From a checkpoint of a small transformer trained on Wikipedia: untied embeddings, 243M tokens.
Each number is 50 + 12 x the weight over its row's rms, rounded and kept within 0 to 99. Layers, rows and columns count from 0. The size before them is the row's rms in percent of the matrix's.

# v: layer 7 attention value, 192x192, rms 0.0619, rows 4-31, columns 0-95
# o: layer 7 attention output (transposed), 192x192, rms 0.0733, rows 4-31, columns 0-95
# q: layer 7 attention query, 192x192, rms 0.0568, rows 32-39, columns 0-95
# k: layer 7 attention key, 192x192, rms 0.0551, rows 32-39, columns 0-95
v4 113:48 68 47 70 49 37 58 40 48 37 53 60 57 37 65 55 28 64 31 42 43 22 31 72 44 59 38 47 56 42 60 56 76 63 50 53 42 56 44 66 54 30 50 54 62 67 38 50 53 25 67 37 53 50 20 45 41 55 41 50 50 28 53 52 24 22 47 59 58 66 38 52 37 41 48 58 56 48 41 51 63 41 72 66 45 46 51 56 59 53 38 58 53 58 53 46
o4 115:49 48 43 41 46 65 42 57 50 59 40 44 48 68 34 62 72 37 66 51 50 30 56 40 58 34 56 39 50 55 39 38 55 44 23 36 60 57 63 56 44 72 46 35 32 47 56 46 33 66 41 54 53 54 57 61 42 65 62 58 55 69 46 22 65 72 50 38 48 51 66 57 71 75 42 52 42 54 44 67 64 56 53 65 51 31 49 39 41 76 45 37 37 23 47 69
v5 110:62 55 30 48 31 58 48 63 49 69 59 60 62 57 34 53 49 23 39 53 49 27 50 59 54 38 43 65 55 43 53 56 66 46 56 23 60 54 58 46 51 32 86 58 37 58 48 53 62 70 59 25 66 37 66 41 54 48 57 55 59 63 51 53 48 73 49 61 45 32 50 48 43 36 62 53 59 50 56 56 58 42 29 37 60 42 52 57 49 36 40 33 36 42 28 77
o5 111:55 25 57 52 41 39 54 52 39 52 55 44 47 64 46 60 58 53 37 39 59 62 72 19 49 70 41 26 51 53 55 64 50 63 22 62 53 47 37 54 33 61 36 45 43 58 40 63 62 37 66 49 56 60 55 78 68 40 60 26 47 51 38 46 47 39 70 61 54 57 40 44 50 55 48 49 34 74 57 55 40 33 46 40 44 45 59 64 47 34 61 54 54 48 48 35
v6 115:25 60 17 43 43 67 53 77 52 42 54 67 47 38 55 50 67 49 63 60 38 44 57 55 47 66 28 40 39 59 50 49 56 47 35 46 50 53 53 50 31 37 51 73 60 49 43 71 41 49 37 69 54 56 63 64 45 72 40 74 44 51 48 45 37 61 37 55 65 42 53 54 47 50 56 38 40 58 33 72 59 61 65 31 72 54 66 48 40 33 54 48 23 60 43 75
o6 124:66 49 46 61 58 54 57 45 33 77 18 42 48 51 69 47 28 38 54 35 52 48 41 26 67 45 56 39 57 57 30 37 44 64 59 53 60 79 68 40 59 52 58 32 69 49 54 39 46 44 50 46 57 46 60 37 50 47 43 40 48 42 53 34 66 51 49 50 59 58 41 49 48 35 53 37 65 72 39 49 54 23 39 65 41 50 44 40 57 17 57 63 90 53 32 35
v7 118:60 41 60 59 54 47 59 43 58 54 54 58 62 36 59 49 44 61 48 73 37 43 51 53 44 52 56 52 45 46 61 51 51 64 43 62 74 28 46 63 55 65 49 38 63 54 41 25 49 42 51 32 66 40 48 69 55 57 57 58 68 43 55 58 56 56 46 45 45 59 83 57 48 66 53 35 29 16 22 39 24 34 36 56 34 44 42 33 55 31 64 56 70 48 34 43
o7 122:57 55 35 36 51 65 34 34 55 42 52 57 40 59 46 54 30 45 43 46 43 59 53 47 48 32 46 59 67 38 55 56 50 41 42 56 16 68 45 62 63 51 75 59 32 43 46 63 32 50 43 47 61 66 60 34 44 51 56 23 43 53 28 60 60 48 48 33 45 67 39 28 55 54 63 48 46 52 41 40 43 52 60 62 40 51 39 57 39 72 54 59 44 80 55 56
v8 119:50 47 61 44 73 45 53 35 44 65 49 45 55 63 47 68 40 26 39 62 60 23 60 40 60 24 27 41 44 66 43 57 52 30 37 51 32 48 43 68 51 73 37 52 53 50 39 73 55 48 32 50 55 63 33 29 38 50 62 53 56 45 36 62 59 49 42 60 48 37 57 50 48 57 63 26 60 45 58 49 72 63 59 34 27 55 65 59 48 45 54 38 47 54 25 37
o8 119:43 20 33 35 54 53 31 59 45 36 58 53 31 62 45 41 65 48 52 52 58 55 41 51 58 46 69 34 61 29 44 58 50 57 45 45 51 52 44 48 47 54 50 58 73 49 39 61 46 52 52 42 62 46 36 60 51 62 48 61 52 35 48 55 50 65 42 58 50 73 33 50 50 54 59 59 48 54 49 47 29 58 41 31 58 44 29 58 42 51 39 46 55 31 41 59
v9 110:48 45 50 67 24 59 48 61 69 57 47 52 50 14 43 56 44 45 61 58 48 48 56 66 35 52 39 43 45 54 33 53 52 44 58 61 39 56 36 49 26 36 35 63 51 45 37 67 67 36 43 49 63 56 58 58 46 52 34 57 68 66 58 52 45 57 44 54 59 38 47 30 46 63 31 38 45 35 50 34 57 59 54 25 39 68 38 66 41 43 56 26 72 58 53 49
o9 116:60 45 46 57 61 41 43 59 54 54 58 43 49 38 73 47 50 45 79 48 38 67 66 61 55 67 66 43 59 53 62 37 46 33 54 62 60 33 54 64 60 53 56 47 24 48 62 38 36 34 57 69 49 30 53 33 62 57 50 45 46 30 46 34 78 52 45 44 51 49 58 55 58 54 62 66 44 61 56 54 46 51 41 55 65 68 50 41 53 47 54 68 43 39 39 57
v10 112:32 20 64 45 27 55 54 40 61 49 33 39 60 62 57 20 48 40 53 44 53 73 43 57 58 33 43 38 53 53 36 60 45 41 57 59 48 31 56 67 69 44 36 37 41 61 43 71 52 62 60 50 48 50 47 46 49 52 41 45 58 47 38 46 46 46 61 32 70 45 42 46 40 53 59 46 45 55 63 47 38 44 64 57 75 39 66 61 46 30 53 34 56 62 56 32
o10 119:63 89 34 48 59 41 45 53 39 49 61 48 58 14 43 31 56 60 66 47 53 58 68 41 58 70 59 70 74 47 63 35 53 49 45 45 54 63 61 54 18 58 58 51 56 53 51 48 43 46 53 40 54 48 51 53 52 56 63 55 52 60 73 49 23 50 68 53 54 60 28 54 45 58 40 51 43 45 55 38 49 63 41 42 64 64 57 50 71 51 50 35 58 18 39 57
v11 111:46 46 60 59 63 40 62 58 67 50 43 47 57 60 41 77 49 54 62 48 42 49 34 54 54 32 75 48 45 46 31 42 36 37 50 57 52 51 64 52 50 59 55 47 75 60 56 65 50 35 51 65 66 47 25 39 48 58 67 59 25 71 49 56 48 46 42 52 66 35 48 34 40 37 74 46 42 29 44 47 46 53 63 39 32 61 55 58 70 45 47 35 55 45 63 59
o11 124:53 45 32 48 47 65 46 53 48 45 31 36 40 64 48 45 42 51 56 40 29 61 46 44 51 50 64 38 39 62 72 53 57 46 50 58 57 48 41 46 49 41 53 49 50 50 57 53 53 82 43 36 27 73 80 57 31 43 48 26 57 45 72 75 75 52 55 34 36 64 38 51 64 38 46 48 44 50 72 64 34 59 35 55 53 53 55 59 37 59 44 68 55 48 69 42
v12 112:59 38 43 56 58 33 69 52 39 54 46 48 47 43 58 60 65 66 32 38 55 32 50 46 48 68 59 38 44 47 34 51 47 47 45 53 58 66 56 64 29 63 39 41 38 56 40 61 54 44 43 66 52 43 62 58 65 42 46 47 60 22 42 56 56 39 45 35 56 58 59 35 31 46 50 37 59 45 54 42 47 56 54 56 80 40 39 40 48 58 54 55 81 43 79 40
o12 117:50 68 63 55 45 85 50 32 51 60 68 41 56 49 59 60 47 42 57 57 51 49 52 69 67 51 56 45 43 46 59 50 41 43 70 62 28 57 54 59 56 38 56 46 34 31 43 37 67 61 45 54 50 53 53 58 36 83 36 42 38 67 14 66 48 64 57 63 41 42 55 51 43 50 37 60 46 56 62 46 58 25 39 55 38 49 52 37 55 58 53 29 25 43 32 67
v13 109:52 34 36 43 60 52 56 40 41 46 57 39 65 36 55 58 61 32 59 53 49 39 57 39 50 79 40 67 44 48 56 60 38 63 32 49 60 51 48 35 53 29 34 46 44 47 42 54 52 45 58 51 29 62 40 54 47 44 41 44 47 74 55 32 42 66 69 62 41 50 55 39 42 53 62 48 24 30 44 62 37 54 53 47 58 61 75 21 38 41 37 54 46 31 43 48
o13 112:44 37 47 49 32 52 31 30 56 56 62 66 52 51 55 43 35 52 54 65 37 24 50 58 32 41 46 35 61 44 42 46 50 41 53 38 56 59 56 39 57 59 68 54 38 60 63 66 61 77 37 39 51 42 29 26 59 41 53 52 47 51 49 75 64 60 68 76 58 49 66 51 60 52 55 65 49 67 54 44 61 33 57 39 47 56 27 80 51 60 58 38 58 64 39 46
v14 114:47 43 62 42 71 49 58 19 55 41 48 33 41 61 50 77 62 36 50 77 41 69 48 57 32 60 34 37 54 69 51 48 60 63 38 51 73 42 45 48 54 59 36 44 72 56 46 55 66 35 44 45 64 50 54 59 65 41 51 41 39 43 40 38 62 73 48 57 79 49 48 35 53 50 36 51 45 45 56 69 43 35 55 45 47 41 47 59 34 55 64 36 33 53 39 58
o14 119:37 57 50 67 56 39 31 50 35 48 64 72 54 52 57 50 42 49 49 51 63 40 37 26 43 44 37 82 53 37 58 47 55 68 41 67 54 51 52 58 40 61 49 42 28 48 45 60 52 43 34 52 55 43 55 33 49 50 48 70 41 36 46 63 58 44 48 44 57 47 54 41 58 46 42 37 45 68 51 52 42 53 53 41 50 51 53 27 31 75 72 69 51 65 85 57
v15 116:45 77 69 55 48 52 63 54 40 40 53 53 59 64 58 49 60 35 56 60 68 58 51 47 38 33 44 32 33 33 46 53 48 52 47 48 62 35 37 66 64 36 28 25 55 67 45 64 39 54 55 50 34 48 75 26 78 58 64 47 41 60 40 72 52 54 57 35 53 51 53 39 46 37 16 75 64 46 53 59 57 43 41 56 40 71 42 39 44 36 51 57 54 54 37 31
o15 119:70 42 37 50 57 45 48 44 37 58 31 46 56 76 36 52 55 61 33 32 30 47 42 54 35 45 64 48 34 67 43 60 55 30 40 66 37 48 68 47 53 56 75 46 59 64 43 59 58 46 39 59 70 54 32 50 44 37 50 47 53 55 33 32 47 36 72 45 60 60 45 60 44 53 62 25 46 60 58 52 29 74 69 51 62 55 54 50 59 41 66 44 49 61 63 59
v16 112:54 33 66 14 56 39 52 55 57 37 78 59 60 36 41 59 54 44 63 73 50 78 39 48 40 46 41 47 51 62 52 42 25 65 59 59 51 59 50 40 45 50 58 52 54 41 59 45 46 70 61 56 46 64 24 42 53 49 45 44 56 39 39 65 33 57 53 39 55 55 46 35 58 29 43 63 69 54 67 46 44 55 50 50 42 61 34 47 40 46 60 83 48 52 27 52
o16 127:39 64 40 47 42 40 25 38 53 55 31 47 54 79 54 52 64 59 43 45 61 44 61 41 47 36 59 41 53 39 43 63 48 46 70 34 73 49 37 57 56 49 46 36 62 48 56 77 48 42 57 47 40 41 65 47 59 38 48 50 63 46 65 50 52 35 64 24 43 31 63 56 37 44 53 33 65 52 47 36 55 76 41 60 65 67 59 46 48 44 46 58 44 57 65 45
v17 107:43 37 67 39 65 35 62 57 49 41 49 51 86 43 57 57 46 72 60 47 59 40 30 58 48 33 61 56 44 45 56 48 56 44 54 62 47 49 22 40 57 59 50 66 41 30 38 57 59 37 39 68 49 59 44 36 46 42 46 63 49 52 50 31 60 42 54 53 63 44 52 37 66 69 59 37 80 67 37 61 72 47 52 69 62 36 55 43 36 54 41 71 41 63 48 58
o17 108:46 39 33 61 47 66 65 35 54 55 47 37 22 46 54 44 78 50 48 47 37 55 44 42 49 53 35 54 48 54 48 43 48 53 43 43 70 42 43 45 41 59 39 60 66 63 50 48 27 40 58 40 43 56 67 41 43 57 46 54 38 36 50 55 41 55 44 49 52 46 67 55 34 60 58 49 55 39 63 49 57 45 65 34 51 58 31 58 77 48 74 61 51 56 64 58
v18 115:35 47 53 34 62 58 55 49 53 47 56 47 61 67 52 55 54 50 55 46 52 55 61 52 74 75 41 50 47 65 70 53 53 58 56 46 77 28 54 74 50 80 38 35 56 47 53 40 38 42 62 41 53 54 43 33 53 50 41 63 56 52 39 48 56 73 48 30 45 47 23 45 53 48 33 51 46 62 53 60 43 35 64 32 67 43 19 38 47 23 50 41 44 26 43 27
o18 121:48 64 39 33 79 34 60 35 67 33 52 51 51 54 37 44 50 50 56 27 61 43 18 47 21 44 45 47 39 40 38 44 38 46 63 38 45 61 51 49 54 53 58 51 49 43 61 58 53 51 35 68 51 39 39 65 46 43 58 44 56 58 52 44 55 29 57 58 40 43 74 63 27 44 43 54 48 70 39 65 42 52 32 47 57 62 51 71 67 76 55 47 55 43 26 58
v19 113:58 49 64 47 43 48 57 46 50 62 42 56 42 50 62 35 49 40 36 69 35 49 50 49 56 62 61 57 51 44 50 53 66 47 43 34 33 39 51 38 70 80 56 55 41 60 48 50 56 62 72 83 66 36 41 36 62 64 32 69 57 44 48 42 39 48 52 47 35 46 59 47 55 63 69 60 50 51 28 72 45 48 44 63 23 46 30 30 74 62 49 38 31 48 76 34
o19 107:35 60 57 43 57 52 37 36 64 64 73 53 48 64 54 43 72 39 57 45 54 64 65 37 53 45 20 44 32 44 33 50 46 47 55 44 56 59 35 49 46 38 49 53 54 51 29 54 61 41 46 47 64 65 51 58 49 52 34 40 52 59 75 46 45 63 41 67 44 59 36 34 41 49 65 51 44 48 53 65 49 26 48 30 62 61 47 57 39 66 63 69 56 55 67 63
v20 116:32 54 66 72 52 35 44 39 38 50 52 25 46 39 57 30 71 22 72 74 57 51 51 57 59 65 67 30 59 51 48 49 50 70 41 43 30 61 54 72 42 66 36 57 42 48 58 51 52 36 68 52 53 47 52 44 58 50 57 58 59 31 44 39 52 52 48 57 67 38 47 45 52 49 37 46 67 55 45 60 58 46 45 51 52 37 42 43 36 59 44 45 66 52 57 63
o20 118:55 56 39 44 58 41 40 73 40 42 64 60 60 34 40 52 44 34 50 43 33 37 54 48 46 50 46 61 42 83 46 64 62 52 60 49 89 43 50 22 56 46 42 45 50 49 43 35 55 30 37 73 56 39 65 59 59 53 47 58 43 68 62 55 53 43 66 65 73 66 50 55 35 47 55 38 32 38 61 67 40 21 42 22 51 53 50 46 45 43 56 51 28 44 49 74
v21 114:51 43 60 67 68 48 36 54 66 41 47 59 50 56 43 56 45 47 55 53 57 53 57 75 73 56 41 58 42 45 56 47 46 58 39 43 26 27 52 57 39 61 40 42 59 21 44 57 49 37 45 39 26 34 76 80 46 60 63 56 58 63 56 66 56 24 67 55 68 55 50 48 41 45 68 72 48 57 54 35 68 53 66 67 29 44 70 55 70 39 45 45 42 53 40 75
o21 119:62 52 53 53 37 46 65 30 52 51 23 50 38 46 40 42 75 39 40 43 33 49 69 30 36 70 47 43 60 45 45 58 86 49 51 54 47 66 45 42 62 60 59 54 42 64 37 51 50 28 46 50 56 58 70 45 56 38 46 51 58 24 58 33 40 62 42 37 50 63 54 66 66 64 47 66 59 50 58 32 59 65 40 53 50 62 48 74 42 34 65 61 34 55 50 37
v22 111:37 46 44 55 54 61 63 63 35 54 42 70 49 64 54 34 36 49 52 49 45 42 61 46 58 58 54 56 43 46 84 48 72 49 57 61 48 60 38 58 55 52 38 44 64 62 47 35 52 31 44 39 43 43 33 46 44 45 47 81 46 71 27 51 65 51 74 12 55 49 50 40 36 71 62 46 61 07 55 53 58 50 46 55 43 64 43 79 67 41 52 46 43 48 31 62
o22 119:65 57 52 47 32 38 63 40 52 58 56 37 64 54 31 47 47 39 67 55 60 65 37 40 42 47 62 39 47 59 59 50 32 60 45 32 71 52 69 60 65 65 72 47 54 54 43 50 70 69 65 39 51 54 54 42 54 48 53 34 47 42 40 75 42 32 53 47 66 39 61 39 47 64 40 35 38 61 59 37 53 56 56 73 59 42 60 59 35 59 32 54 61 57 61 29
v23 116:45 35 32 57 56 51 40 43 58 46 45 64 62 50 44 58 39 31 84 58 32 36 30 46 20 44 53 64 66 57 53 57 24 45 14 43 60 42 64 27 48 56 53 40 48 48 39 55 47 66 73 41 34 54 38 20 56 58 40 42 42 41 55 71 52 61 36 51 67 51 55 47 49 49 45 67 57 46 42 36 50 51 42 53 67 61 50 51 72 38 49 40 50 59 72 36
o23 127:68 76 48 47 53 23 46 77 54 40 44 62 44 47 53 43 49 50 43 62 53 54 50 62 62 37 41 40 49 40 39 59 65 30 70 53 52 41 40 58 44 62 59 28 50 66 49 45 45 28 50 63 35 61 52 50 53 43 41 49 56 39 61 47 60 54 38 57 56 52 47 53 51 59 44 61 57 51 69 42 65 34 87 40 36 58 62 65 43 44 51 22 35 50 50 73
v24 103:33 36 22 45 55 56 67 30 51 64 66 56 63 53 38 49 37 70 46 65 61 34 74 36 46 65 71 45 43 38 46 31 36 39 74 22 62 37 42 35 52 52 50 69 64 30 51 52 41 52 69 55 40 43 60 50 49 49 48 62 48 65 41 46 34 36 40 62 54 59 53 41 42 62 38 36 57 54 45 48 53 36 45 63 32 42 73 46 53 41 61 43 55 51 37 51
o24 105:50 53 51 37 31 39 57 56 57 47 47 51 51 56 60 53 56 61 40 63 43 44 49 31 63 63 68 62 57 48 30 61 56 59 53 51 49 48 52 37 57 49 54 49 47 49 59 40 53 51 42 63 45 50 28 30 67 30 66 45 56 47 70 61 54 56 84 65 52 40 39 33 50 49 50 58 46 63 38 55 56 57 54 43 58 41 57 27 30 47 34 39 46 54 40 51
v25 110:44 43 74 49 59 60 69 67 38 44 39 46 57 31 39 59 54 47 60 45 41 62 62 46 51 43 31 59 58 56 35 52 42 61 73 57 38 54 44 41 54 46 60 73 38 75 62 45 39 25 66 52 41 24 39 55 55 59 49 39 71 54 42 57 47 58 68 74 37 58 54 57 46 49 33 52 43 44 34 41 45 57 71 56 45 40 33 60 51 42 62 73 51 48 51 45
o25 111:39 33 50 33 39 45 37 28 32 40 47 35 53 21 74 69 42 77 33 51 56 35 47 42 39 56 58 54 52 55 28 59 59 53 71 54 48 59 45 47 36 56 33 50 30 40 68 54 52 26 58 64 80 45 56 51 43 42 61 72 48 38 55 50 69 28 62 32 53 52 69 37 59 39 48 47 60 33 68 80 50 54 53 42 38 42 48 50 46 60 48 46 52 54 54 67
v26 113:61 56 50 35 38 44 57 67 49 31 45 35 43 57 58 36 60 54 33 41 59 55 52 47 71 47 41 40 49 50 36 53 52 40 65 42 61 49 53 50 53 56 40 50 62 53 34 63 52 51 30 59 37 55 48 46 66 51 52 48 37 55 47 60 54 32 78 51 58 49 39 46 71 35 42 50 55 45 33 65 45 37 62 46 41 54 64 53 42 39 40 72 50 49 54 67
o26 109:60 62 40 40 64 59 56 35 48 53 44 63 83 39 26 60 45 59 51 39 56 36 53 30 41 64 47 46 54 62 34 35 47 54 53 52 33 52 44 64 58 65 41 48 52 47 66 20 70 64 36 58 42 33 58 31 56 51 42 42 53 34 46 52 63 63 42 72 56 38 44 67 36 53 46 30 42 32 51 52 62 55 54 49 51 34 33 46 59 61 39 57 68 32 45 39
v27 113:66 48 48 40 70 70 57 43 44 45 54 48 51 41 54 60 43 46 61 39 47 68 71 45 48 52 42 44 68 51 75 43 39 55 47 50 38 57 40 51 65 64 71 49 65 56 70 59 56 59 53 46 11 55 43 35 59 48 49 32 36 56 60 48 51 38 50 41 58 42 57 62 39 45 64 56 40 40 31 62 60 45 65 48 55 77 60 51 49 55 32 36 40 50 64 37
o27 123:55 43 36 71 37 39 51 52 53 41 67 44 65 47 29 46 40 51 37 43 46 40 57 69 30 47 46 13 45 44 20 62 87 48 48 54 59 58 59 68 57 28 24 62 49 42 49 57 54 67 62 57 73 42 69 17 42 31 56 57 67 65 48 58 38 53 36 51 42 43 52 47 62 47 45 59 49 63 52 45 50 35 27 67 56 29 68 50 36 39 59 63 48 48 47 56
v28 114:52 57 20 61 51 43 50 37 34 41 56 47 56 49 45 47 29 44 28 56 56 55 48 42 65 49 69 58 47 41 38 36 65 26 61 64 48 69 36 55 56 44 50 52 54 48 35 65 47 51 57 49 53 37 59 41 47 62 69 53 38 62 33 47 39 49 54 35 59 51 74 56 78 67 67 58 46 57 28 38 47 47 45 66 61 55 25 51 41 57 53 49 30 45 55 49
o28 123:54 24 60 36 43 46 58 43 49 49 43 41 70 68 58 48 74 52 54 56 77 53 55 34 37 63 57 34 57 52 29 68 31 45 46 36 62 52 47 65 48 49 38 50 59 47 54 41 46 52 34 52 41 38 49 51 56 31 51 53 59 54 29 40 55 75 37 60 44 49 54 43 49 35 36 49 49 44 54 53 34 45 68 58 29 60 54 39 56 50 44 75 52 70 46 49
v29 112:50 62 66 43 58 37 47 73 46 58 65 51 32 39 49 38 51 48 67 54 37 49 51 53 31 72 47 51 66 69 29 42 30 28 42 59 48 37 42 55 43 47 42 70 51 69 42 37 36 28 52 49 52 41 49 52 55 48 53 46 54 59 56 52 50 38 49 73 68 55 44 44 31 77 55 75 56 34 45 38 69 48 60 41 40 48 63 45 36 43 36 54 48 63 58 54
o29 119:49 41 49 73 57 47 79 43 58 66 15 49 62 47 58 44 43 62 50 85 57 59 65 43 53 38 56 38 53 45 46 45 65 54 55 35 58 52 52 46 52 57 43 59 47 53 42 42 36 54 44 58 60 38 55 42 61 60 44 41 55 37 51 46 62 42 48 59 44 39 68 55 40 51 67 42 50 51 65 48 45 56 41 37 35 56 66 34 22 72 71 35 57 34 55 79
v30 114:36 64 47 40 56 60 41 56 53 43 63 43 56 45 53 41 55 39 40 58 45 40 46 42 26 60 69 50 42 50 56 52 56 36 47 38 60 56 47 52 60 50 53 33 44 43 53 40 60 65 22 70 27 36 32 74 57 62 42 49 59 50 45 34 43 43 35 66 29 56 70 44 61 50 31 41 44 57 29 47 61 50 44 29 38 71 47 62 37 39 70 13 64 54 54 55
o30 118:60 50 53 52 47 55 52 56 52 48 31 33 45 55 55 58 29 53 66 46 56 34 33 38 52 77 47 64 60 21 61 36 35 45 50 63 63 31 39 47 51 49 74 44 55 38 58 49 65 43 51 64 74 73 54 49 45 58 65 67 58 44 43 73 48 52 70 66 55 67 32 44 50 50 55 60 62 55 43 70 38 52 50 61 56 43 50 34 54 22 59 62 56 40 21 50
v31 114:47 47 37 48 42 50 81 42 50 35 61 45 38 63 46 54 62 53 54 54 61 45 59 37 54 35 70 56 52 43 43 42 46 38 45 46 54 56 36 40 52 60 61 44 44 42 66 43 52 33 74 40 54 37 34 64 70 59 43 76 46 43 36 53 44 52 64 60 40 59 52 44 47 46 59 63 64 65 28 46 45 58 51 54 48 34 76 68 55 45 52 57 46 45 63 45
o31 120:34 31 69 25 50 62 38 12 54 42 22 47 40 39 51 60 72 34 40 71 65 41 44 49 50 58 49 53 46 32 59 68 65 56 41 59 35 49 64 62 46 36 29 49 45 61 53 50 65 68 40 67 41 58 68 38 38 43 59 48 55 42 70 49 48 51 43 47 47 46 42 31 47 55 59 50 36 44 44 69 68 35 45 48 46 63 44 71 45 48 64 46 39 50 30 65
q32 044:58 50 74 71 49 50 68 54 55 46 31 65 29 41 63 57 45 41 61 56 43 70 57 55 42 54 45 51 47 41 61 54 46 54 48 53 61 41 60 49 29 59 39 27 48 27 71 75 36 60 26 45 74 38 31 39 35 37 30 51 32 48 47 74 71 39 63 19 52 59 37 41 25 37 55 54 40 55 51 60 49 44 46 59 47 57 67 36 34 56 50 68 39 45 67 54
k32 045:48 50 40 47 58 53 47 66 39 48 55 47 71 71 42 71 66 44 33 58 72 40 37 41 52 59 51 25 61 62 50 60 25 52 65 53 61 64 43 66 30 48 53 65 63 77 31 37 45 57 54 25 54 65 72 49 62 76 60 33 54 38 37 47 40 44 49 34 61 56 55 60 65 49 41 49 67 47 50 53 54 51 50 32 55 48 56 40 56 46 47 51 46 36 56 41
q33 054:65 45 67 42 57 48 44 66 47 40 44 34 54 36 53 33 65 51 46 42 67 35 47 24 44 45 60 55 35 77 58 40 29 48 29 61 61 59 47 33 71 52 53 51 51 50 40 45 73 55 67 47 41 53 27 25 55 64 75 55 62 26 49 46 45 69 45 63 40 45 73 46 64 56 48 58 24 48 36 58 42 37 48 38 52 40 45 62 43 50 51 49 43 35 61 41
k33 066:55 44 20 48 59 42 50 51 63 10 54 42 54 62 68 55 59 69 42 57 74 61 46 48 76 60 41 40 48 36 67 62 45 56 68 47 59 38 47 40 39 22 68 65 52 74 52 57 39 47 45 37 49 47 26 40 38 60 48 58 36 48 46 65 48 55 41 53 57 33 47 38 36 36 52 55 46 53 58 45 57 54 48 61 50 43 52 51 51 45 47 48 38 67 63 41
q34 098:61 44 37 56 64 56 48 35 62 37 48 46 60 61 41 59 59 40 51 47 76 45 32 46 67 53 54 59 45 90 53 46 36 50 65 50 51 66 56 32 45 41 55 50 44 54 44 19 41 68 45 56 48 52 61 44 55 49 71 41 51 50 47 43 59 67 59 59 37 65 41 35 48 60 57 44 54 66 70 55 34 45 63 69 41 34 53 59 56 41 46 49 73 36 61 36
k34 061:67 69 57 65 56 50 58 39 70 41 57 53 54 54 46 39 41 53 47 49 71 54 41 60 49 45 47 31 51 60 30 58 35 37 44 58 47 36 64 36 33 51 39 39 59 45 35 45 32 59 58 15 31 54 44 64 28 40 56 45 40 46 52 51 51 59 40 38 42 46 36 27 25 41 60 37 70 49 50 59 60 42 59 49 56 70 65 47 36 40 44 48 56 53 37 36
q35 073:50 42 52 21 48 56 42 25 53 50 46 34 31 52 42 77 53 33 63 30 48 42 41 39 42 45 77 49 53 47 42 71 37 44 72 44 59 52 47 53 78 39 51 47 52 53 45 37 46 41 59 58 42 75 68 33 66 54 60 53 56 47 46 59 51 32 47 43 62 69 52 32 46 50 57 45 57 46 55 37 47 55 53 46 50 25 30 49 36 50 56 62 51 45 34 49
k35 162:80 40 45 53 41 77 47 47 52 54 73 36 42 54 54 46 57 60 58 39 61 52 45 47 62 36 53 49 40 70 55 70 55 50 56 34 55 42 47 54 55 52 40 53 27 66 44 41 40 43 60 52 39 63 45 45 52 62 76 35 58 52 48 57 36 49 43 38 44 65 51 27 49 45 59 56 49 58 43 30 51 66 50 50 51 43 51 52 43 64 71 59 49 46 52 41
q36 049:50 65 44 48 48 23 60 41 48 45 53 54 23 75 48 65 59 61 30 52 50 50 59 31 42 52 68 59 37 46 38 46 65 36 72 58 37 36 49 33 44 52 63 38 57 66 40 44 58 43 60 43 36 57 60 76 45 50 45 49 38 65 28 40 69 40 52 74 48 59 40 57 50 52 38 42 59 60 57 50 49 42 55 47 48 51 39 53 48 32 35 40 43 59 59 40
k36 057:62 59 78 46 60 61 53 63 32 69 48 59 74 41 50 27 46 45 49 39 31 57 55 44 39 63 52 55 54 43 35 49 54 56 60 53 55 50 50 60 62 60 38 42 48 25 60 51 59 50 67 54 55 63 47 49 72 50 52 44 58 66 52 47 44 60 51 49 52 51 42 49 51 56 55 45 52 58 41 38 16 33 54 43 53 46 54 64 73 44 46 45 47 60 48 61
q37 071:58 49 15 58 69 47 60 51 71 13 44 49 65 63 41 66 51 30 55 57 63 47 38 39 71 51 40 47 57 58 60 47 40 45 57 47 47 61 64 44 51 45 52 53 41 60 29 42 36 53 47 49 44 43 57 47 46 47 60 36 49 44 66 54 48 67 49 42 46 52 63 40 60 69 62 44 60 54 59 57 47 69 68 47 40 30 54 45 61 36 66 68 68 52 41 38
k37 075:44 50 46 37 50 47 36 56 63 27 47 49 32 52 57 73 57 53 52 45 74 42 35 56 79 56 54 42 63 59 44 71 61 40 61 45 59 57 51 51 21 38 51 38 63 68 57 59 27 57 47 19 52 46 52 58 38 69 52 37 37 62 39 58 32 53 46 47 30 49 42 42 37 38 47 48 54 44 55 59 40 33 43 63 61 58 66 38 40 51 43 79 42 51 47 31
q38 060:43 55 69 50 36 43 62 60 39 62 49 57 45 46 66 39 32 73 61 72 64 68 53 46 36 46 36 61 16 24 60 45 60 58 55 45 53 41 50 57 79 51 35 47 28 32 45 58 76 48 36 53 76 64 22 50 39 49 33 51 48 64 44 58 61 45 51 44 67 54 62 53 44 39 55 55 51 43 33 30 63 53 47 27 50 52 54 53 48 65 59 50 42 66 42 56
k38 114:47 43 55 68 54 49 44 49 28 72 48 47 67 51 36 40 47 39 54 44 22 55 58 54 44 50 44 60 40 39 39 37 43 73 51 55 38 53 47 50 59 47 44 58 42 41 43 36 58 50 56 67 42 57 47 35 67 28 30 58 60 52 61 47 65 46 46 53 72 44 59 60 73 55 38 54 32 53 45 55 71 40 49 60 39 51 37 65 62 48 54 32 48 45 53 73
q39 184:60 42 39 56 51 63 51 37 64 48 58 47 58 68 42 49 55 35 53 54 44 49 25 57 63 56 48 53 65 89 45 67 44 51 69 47 49 59 46 30 48 33 43 55 47 61 48 21 37 54 47 56 48 56 63 41 66 52 72 50 54 55 41 39 43 63 59 46 35 65 43 35 50 56 51 32 58 75 64 52 40 40 67 63 46 37 56 51 52 51 53 43 65 25 65 45
k39 067:58 33 42 63 65 48 54 50 58 63 68 45 66 67 47 12 60 64 56 39 58 54 45 33 55 41 33 40 43 53 62 54 52 61 30 40 30 51 45 45 54 41 56 65 25 62 43 24 40 56 53 57 60 55 16 40 43 41 64 50 67 50 44 63 56 45 36 46 45 54 63 59 53 47 53 58 22 49 52 49 77 44 40 69 56 43 41 65 50 51 77 64 45 57 54 63